Part of a small language model's weights: RMSNorm before each block, rotary positions.
Each number is 200 + 40 x the weight over its row's rms, rounded and kept within 0 to 999. Layers, rows and columns count from 0. The size before them is the row's rms in percent of the matrix's.

# o: layer 2 attention output (transposed), 192x128, rms 0.107, rows 181-191, columns 0-63
# v: layer 2 attention value, 192x128, rms 0.0588, rows 182-191, columns 0-63
# up: layer 2 MLP up, 512x128, rms 0.133, rows 0-13, columns 0-63
# down: layer 2 MLP down (transposed), 512x128, rms 0.122, rows 0-13, columns 0-63
o181,098,173,216,236,201,224,184,108,159,199,226,144,197,183,173,182,204,179,192,209,210,188,199,199,255,145,166,173,177,177,159,190,226,299,165,176,157,226,274,221,246,218,229,194,187,188,230,238,195,179,155,228,188,182,189,242,209,244,144,227,214,169,185,199,239
v182,115,167,164,191,235,226,207,191,233,202,243,201,251,218,132,144,191,242,207,245,212,281,229,159,160,221,139,210,195,175,199,227,151,187,271,148,271,204,224,162,130,258,225,206,264,144,91,214,149,200,133,183,199,226,164,242,178,194,240,200,189,190,239,229,212
o182,098,220,242,183,161,121,179,166,203,203,167,287,217,214,188,177,244,208,174,183,229,159,178,201,214,196,199,273,254,269,196,204,198,160,267,197,237,153,226,219,182,211,196,195,126,232,189,219,199,177,253,169,238,174,211,137,236,201,142,188,114,182,165,136,231
v183,097,199,215,245,119,182,164,186,196,138,200,220,202,240,215,197,216,186,191,193,208,114,160,190,232,337,231,148,237,144,111,154,259,203,206,113,142,208,177,175,175,199,154,182,168,182,176,150,187,272,251,209,184,202,195,196,177,202,164,239,205,215,173,219,236
o183,101,151,188,197,264,140,196,149,247,231,213,209,200,137,211,213,219,213,257,179,105,212,202,247,257,169,206,212,161,175,202,233,211,189,246,233,250,215,198,230,238,215,218,219,201,223,246,163,194,227,199,200,222,237,240,137,200,273,260,214,190,138,220,214,215
v184,095,198,239,209,249,282,197,185,208,196,170,189,208,151,135,254,179,206,193,195,128,176,215,194,207,182,193,193,156,228,182,267,177,202,183,164,221,238,175,205,279,148,194,155,155,218,201,350,193,203,205,192,212,169,229,196,257,220,186,185,211,233,208,225,111
o184,100,138,171,170,155,149,166,229,185,229,142,224,216,227,192,183,199,195,147,197,266,142,151,252,205,192,205,254,199,259,228,138,190,184,201,259,195,227,239,204,170,226,228,225,179,188,185,206,233,199,190,153,214,218,239,213,187,302,238,152,186,203,246,199,217
v185,093,181,146,169,261,218,230,204,236,226,209,234,181,229,207,212,181,180,227,257,193,223,252,182,255,194,255,225,197,231,159,199,170,212,200,213,192,176,219,96,263,251,193,200,197,275,125,232,220,261,221,243,202,136,173,210,134,184,164,191,189,113,256,210,142
o185,087,181,137,173,140,206,147,189,209,179,186,260,205,178,152,277,167,204,218,257,220,179,226,107,172,176,189,145,125,151,227,210,151,164,249,177,285,144,134,190,121,231,163,211,166,186,207,231,229,192,157,193,207,281,141,215,187,192,155,194,228,310,179,206,173
v186,107,213,216,257,224,88,154,173,169,202,130,195,201,175,259,213,198,142,194,193,229,222,168,143,114,68,204,198,243,124,231,159,274,198,291,282,207,184,189,174,220,207,201,276,215,216,255,183,187,189,220,235,234,129,218,177,165,266,214,212,200,208,176,169,227
o186,100,257,170,192,241,246,222,271,163,149,259,180,277,123,194,235,211,223,142,253,182,176,224,201,295,205,162,190,166,227,227,222,187,214,221,237,188,154,214,209,218,214,212,123,251,183,166,142,223,145,237,145,122,166,203,195,244,118,258,191,279,258,198,200,195
v187,101,202,231,151,212,195,177,173,173,174,104,209,200,204,275,174,217,212,242,141,232,129,213,168,164,114,185,197,229,264,188,90,228,199,268,274,218,236,235,145,189,227,193,181,190,204,236,288,249,211,189,211,193,161,220,143,211,220,184,175,174,254,267,199,236
o187,094,221,215,246,165,199,226,264,188,263,240,207,200,169,199,273,195,159,202,244,262,220,176,126,209,220,213,202,220,181,171,190,190,223,201,157,233,175,173,237,256,226,232,193,175,276,176,243,214,232,219,180,174,192,248,231,302,198,282,257,208,189,177,250,190
v188,107,194,160,202,164,244,227,201,272,184,185,190,208,94,234,244,230,299,187,184,155,125,172,171,302,195,204,221,142,236,159,177,218,161,157,93,259,221,225,201,211,158,158,156,186,121,194,189,250,171,159,159,198,266,164,214,250,211,195,159,201,223,173,194,199
o188,098,239,154,212,177,154,167,188,147,191,241,200,129,244,233,162,217,172,196,140,203,230,128,204,154,175,187,229,196,235,246,166,160,241,178,261,194,124,228,245,174,207,262,204,243,218,146,172,131,209,231,166,263,225,229,172,184,176,202,158,210,169,263,208,209
v189,099,206,187,166,228,253,203,197,232,213,193,203,187,177,236,167,232,139,210,217,177,240,207,160,188,177,235,207,227,260,189,144,144,204,228,229,196,264,233,214,179,183,177,210,179,229,125,156,255,194,201,158,234,167,215,214,227,170,224,174,84,174,201,183,212
o189,094,193,222,193,239,187,172,230,180,221,199,185,198,220,250,171,155,253,240,249,169,172,239,122,206,158,205,122,136,210,153,292,205,208,185,223,157,198,176,255,230,185,145,174,236,197,180,214,217,248,205,186,174,156,190,218,165,143,174,256,234,261,169,192,216
v190,119,172,221,198,173,158,237,226,236,200,182,220,174,243,219,170,192,137,174,219,117,150,120,219,201,234,233,218,208,171,237,181,268,233,112,124,165,211,210,196,211,131,199,186,132,227,234,148,231,176,289,111,226,180,185,122,208,179,212,200,204,249,215,193,222
o190,109,198,287,200,195,191,132,165,204,169,191,112,148,160,195,172,212,206,249,209,217,192,223,195,200,157,194,134,126,143,146,252,157,192,218,220,213,227,204,202,216,176,205,157,248,180,228,183,236,228,157,273,210,196,243,284,206,200,258,241,203,231,217,174,144
v191,113,192,160,180,243,226,137,182,185,180,181,192,191,152,240,196,142,130,166,222,215,217,171,283,119,160,188,134,234,181,218,96,255,225,154,214,288,222,143,212,272,191,163,210,126,188,250,159,206,239,176,179,218,186,140,146,221,171,151,244,241,210,246,151,219
o191,103,275,190,195,231,177,154,226,214,219,219,215,187,214,246,203,119,239,200,172,159,187,209,137,210,214,134,253,162,184,237,165,119,154,148,201,262,182,288,140,86,259,179,305,245,183,170,204,198,257,149,180,180,159,185,187,139,237,163,165,234,205,173,251,231
up0,104,138,181,195,191,180,241,234,210,217,221,260,189,125,199,241,230,235,210,154,238,201,163,241,231,211,250,215,274,118,151,169,245,244,163,219,151,174,178,197,158,131,182,160,247,179,229,204,192,164,186,239,216,218,167,255,195,290,223,97,176,229,218,192,213
down0,105,230,216,189,222,139,186,249,228,238,146,175,212,178,218,204,165,221,162,251,204,176,104,175,210,231,207,103,171,277,234,226,188,243,263,219,188,222,145,178,268,247,215,159,246,197,205,198,213,173,138,226,217,202,234,199,202,157,205,212,178,197,134,122,182
up1,105,112,209,174,242,170,139,227,237,172,99,235,158,161,261,210,229,266,202,177,145,259,203,201,178,220,184,144,249,200,281,214,283,210,262,206,162,179,149,196,223,207,203,211,170,220,224,213,195,236,210,165,128,134,215,186,232,261,175,240,222,197,163,208,138
down1,108,258,122,242,231,165,194,248,234,213,212,195,222,181,161,220,226,128,203,239,233,206,163,221,190,154,141,160,138,171,104,234,186,149,122,248,266,259,196,199,254,228,213,245,214,179,177,259,194,255,201,149,205,194,119,243,218,191,200,176,218,218,217,183,235
up2,109,213,165,199,211,229,247,223,149,237,152,233,188,175,273,249,251,211,185,155,178,304,239,200,112,204,217,214,201,152,145,188,151,194,251,155,132,237,184,111,239,160,219,239,228,206,261,193,166,189,221,246,146,181,192,203,278,178,189,157,128,123,154,229,232
down2,106,195,153,189,244,157,163,216,197,186,253,193,250,186,174,245,180,189,198,154,145,233,177,200,109,198,182,239,242,201,219,223,189,251,184,335,137,215,174,210,236,238,208,222,209,243,185,206,206,196,125,194,212,172,88,165,252,177,206,173,220,255,234,221,115
up3,099,170,181,172,217,163,208,213,214,190,194,205,174,151,219,204,245,201,233,194,134,209,160,200,228,316,129,113,182,188,266,165,175,227,225,210,224,205,243,218,175,112,169,200,194,177,217,223,285,206,188,207,127,189,242,229,167,167,260,195,117,238,138,190,85
down3,099,198,203,246,193,173,196,177,147,183,120,187,178,212,133,163,183,159,189,271,167,253,235,198,210,215,219,142,199,211,182,151,198,166,250,176,139,226,244,142,245,260,225,87,221,158,153,172,244,213,222,179,227,185,202,314,180,256,238,217,177,148,219,230,177
up4,105,184,207,179,124,219,207,223,119,229,208,195,185,248,145,150,186,183,201,189,111,329,220,206,227,178,217,194,232,144,114,260,202,245,210,189,247,218,211,103,177,213,179,164,215,117,155,157,184,134,227,207,182,191,243,184,228,163,233,180,166,174,222,186,140
down4,102,195,220,204,151,189,175,186,190,260,247,206,260,199,241,161,244,142,222,251,192,88,170,184,124,154,138,197,204,137,213,160,225,207,176,195,176,199,208,189,226,135,238,250,257,86,208,173,195,187,221,187,177,242,265,182,210,195,141,175,108,210,175,235,200
up5,102,183,185,153,183,206,235,245,90,198,180,183,163,165,257,108,179,190,187,174,196,181,129,183,217,254,234,202,256,158,229,183,269,226,185,251,240,173,201,169,235,168,208,146,129,196,307,233,174,142,238,231,179,180,194,203,213,167,221,220,225,227,197,173,209
down5,101,213,211,209,174,200,214,206,150,248,233,170,123,181,186,106,151,151,151,190,164,183,229,195,252,152,140,240,230,100,170,200,227,129,215,111,169,192,203,141,174,264,193,165,208,219,258,215,249,157,179,140,164,213,216,214,253,168,191,212,201,216,253,185,260
up6,095,230,184,184,151,196,219,225,173,249,225,224,175,198,143,148,247,220,161,171,191,176,219,263,216,158,218,207,180,235,123,212,258,195,173,247,219,220,180,169,228,270,227,225,202,148,276,212,160,236,240,225,243,205,181,128,230,205,199,193,244,112,139,208,124
down6,096,153,230,153,245,171,169,107,161,179,236,221,234,248,227,185,170,228,166,220,236,268,227,205,198,236,176,174,159,233,224,277,244,102,214,237,228,258,233,155,142,219,162,125,212,131,235,183,137,191,237,209,183,255,138,219,181,250,202,258,209,205,259,210,159
up7,091,216,212,214,301,178,173,172,122,171,167,200,250,166,223,129,146,181,176,204,236,231,164,162,183,126,237,135,191,174,157,239,200,216,177,153,202,209,158,170,181,195,209,153,230,186,188,191,202,148,179,180,160,130,208,225,164,152,279,182,173,205,222,156,194
down7,091,253,189,233,136,157,196,185,182,158,163,169,238,191,264,208,175,175,236,208,112,168,171,195,207,194,130,173,170,188,143,252,268,150,181,167,117,194,227,198,172,216,209,202,95,182,179,220,184,252,233,251,166,203,170,242,192,263,125,180,134,197,208,219,200
up8,110,181,221,165,183,232,220,256,143,284,145,199,154,148,267,199,219,225,140,206,187,196,257,164,170,205,187,153,127,204,187,186,228,247,223,216,164,185,158,203,181,153,157,172,185,227,291,195,121,245,201,176,164,209,169,195,176,205,143,188,159,216,191,212,205
down8,111,241,189,173,308,253,181,174,276,236,171,215,145,257,225,136,242,213,227,123,129,216,125,149,208,149,190,173,160,274,155,161,265,219,255,213,178,200,224,166,264,190,187,209,191,195,234,184,213,163,149,122,226,169,219,140,235,226,161,210,146,248,245,177,180
up9,099,163,307,193,217,185,207,266,163,186,144,219,173,168,223,143,232,233,193,241,151,176,242,184,168,195,121,137,178,243,269,185,256,248,230,216,100,218,275,203,147,177,145,196,190,268,179,239,175,146,224,214,101,260,215,186,180,178,121,212,212,150,276,173,179
down9,100,259,201,250,143,240,165,193,181,195,240,213,191,249,204,207,227,220,145,218,225,181,243,148,202,292,187,173,214,191,105,174,187,209,188,176,189,242,209,240,286,227,203,228,217,151,202,248,108,179,227,194,233,254,185,235,172,199,245,227,169,255,205,176,211
up10,102,182,167,108,167,205,201,257,191,204,234,248,188,216,223,153,271,280,193,173,223,226,232,198,155,221,146,221,189,128,154,278,183,193,194,169,257,206,235,155,149,126,115,232,201,192,170,118,140,193,135,193,196,214,201,256,253,196,201,135,225,203,189,198,212
down10,101,212,170,129,215,143,124,211,196,224,166,201,225,202,162,183,211,172,239,246,287,119,210,169,203,210,160,251,177,234,167,242,136,172,212,210,146,248,196,162,172,191,162,229,254,260,145,132,212,147,216,194,228,146,201,199,174,194,147,195,142,231,226,203,196
up11,097,212,183,149,185,136,148,173,140,186,187,189,190,198,203,163,250,194,166,181,172,199,215,159,181,161,216,152,192,192,226,185,220,191,203,225,192,208,238,169,240,228,193,204,167,187,188,155,110,136,187,250,219,236,170,192,236,199,234,241,225,230,210,176,138
down11,096,192,200,203,194,251,183,198,166,183,194,183,221,211,253,166,226,192,240,180,195,140,207,238,240,236,186,217,214,286,175,148,195,208,160,210,131,186,169,218,160,185,182,231,184,235,183,254,127,252,202,170,135,250,187,152,226,176,285,195,186,250,201,219,211
up12,093,111,199,163,196,251,256,261,159,241,243,212,216,195,235,216,184,253,218,232,178,243,227,173,203,96,239,181,295,194,146,200,163,245,170,290,205,152,263,133,229,188,228,158,247,226,185,239,232,195,157,228,208,195,194,172,235,108,274,208,162,189,192,247,165
down12,098,195,191,176,186,157,195,219,237,163,194,326,199,167,193,210,203,212,171,235,204,226,139,164,222,198,197,218,167,184,196,252,180,129,252,238,132,176,219,201,241,189,270,281,199,130,255,154,246,185,221,205,194,181,301,181,200,201,268,223,168,164,231,253,258
up13,104,185,210,220,176,236,267,223,159,273,151,215,189,195,177,139,323,179,155,169,293,197,248,196,155,222,214,168,152,136,185,157,299,205,278,195,129,149,218,178,224,237,240,229,164,142,220,173,142,223,237,139,212,194,185,184,192,191,215,204,167,177,173,185,184
down13,102,163,207,206,175,132,266,194,235,214,184,192,230,228,183,201,201,221,211,265,211,212,220,225,181,234,161,198,228,176,227,149,227,193,180,245,250,227,221,182,204,242,236,182,231,104,225,167,226,265,245,185,204,165,153,229,155,140,200,211,215,158,220,226,215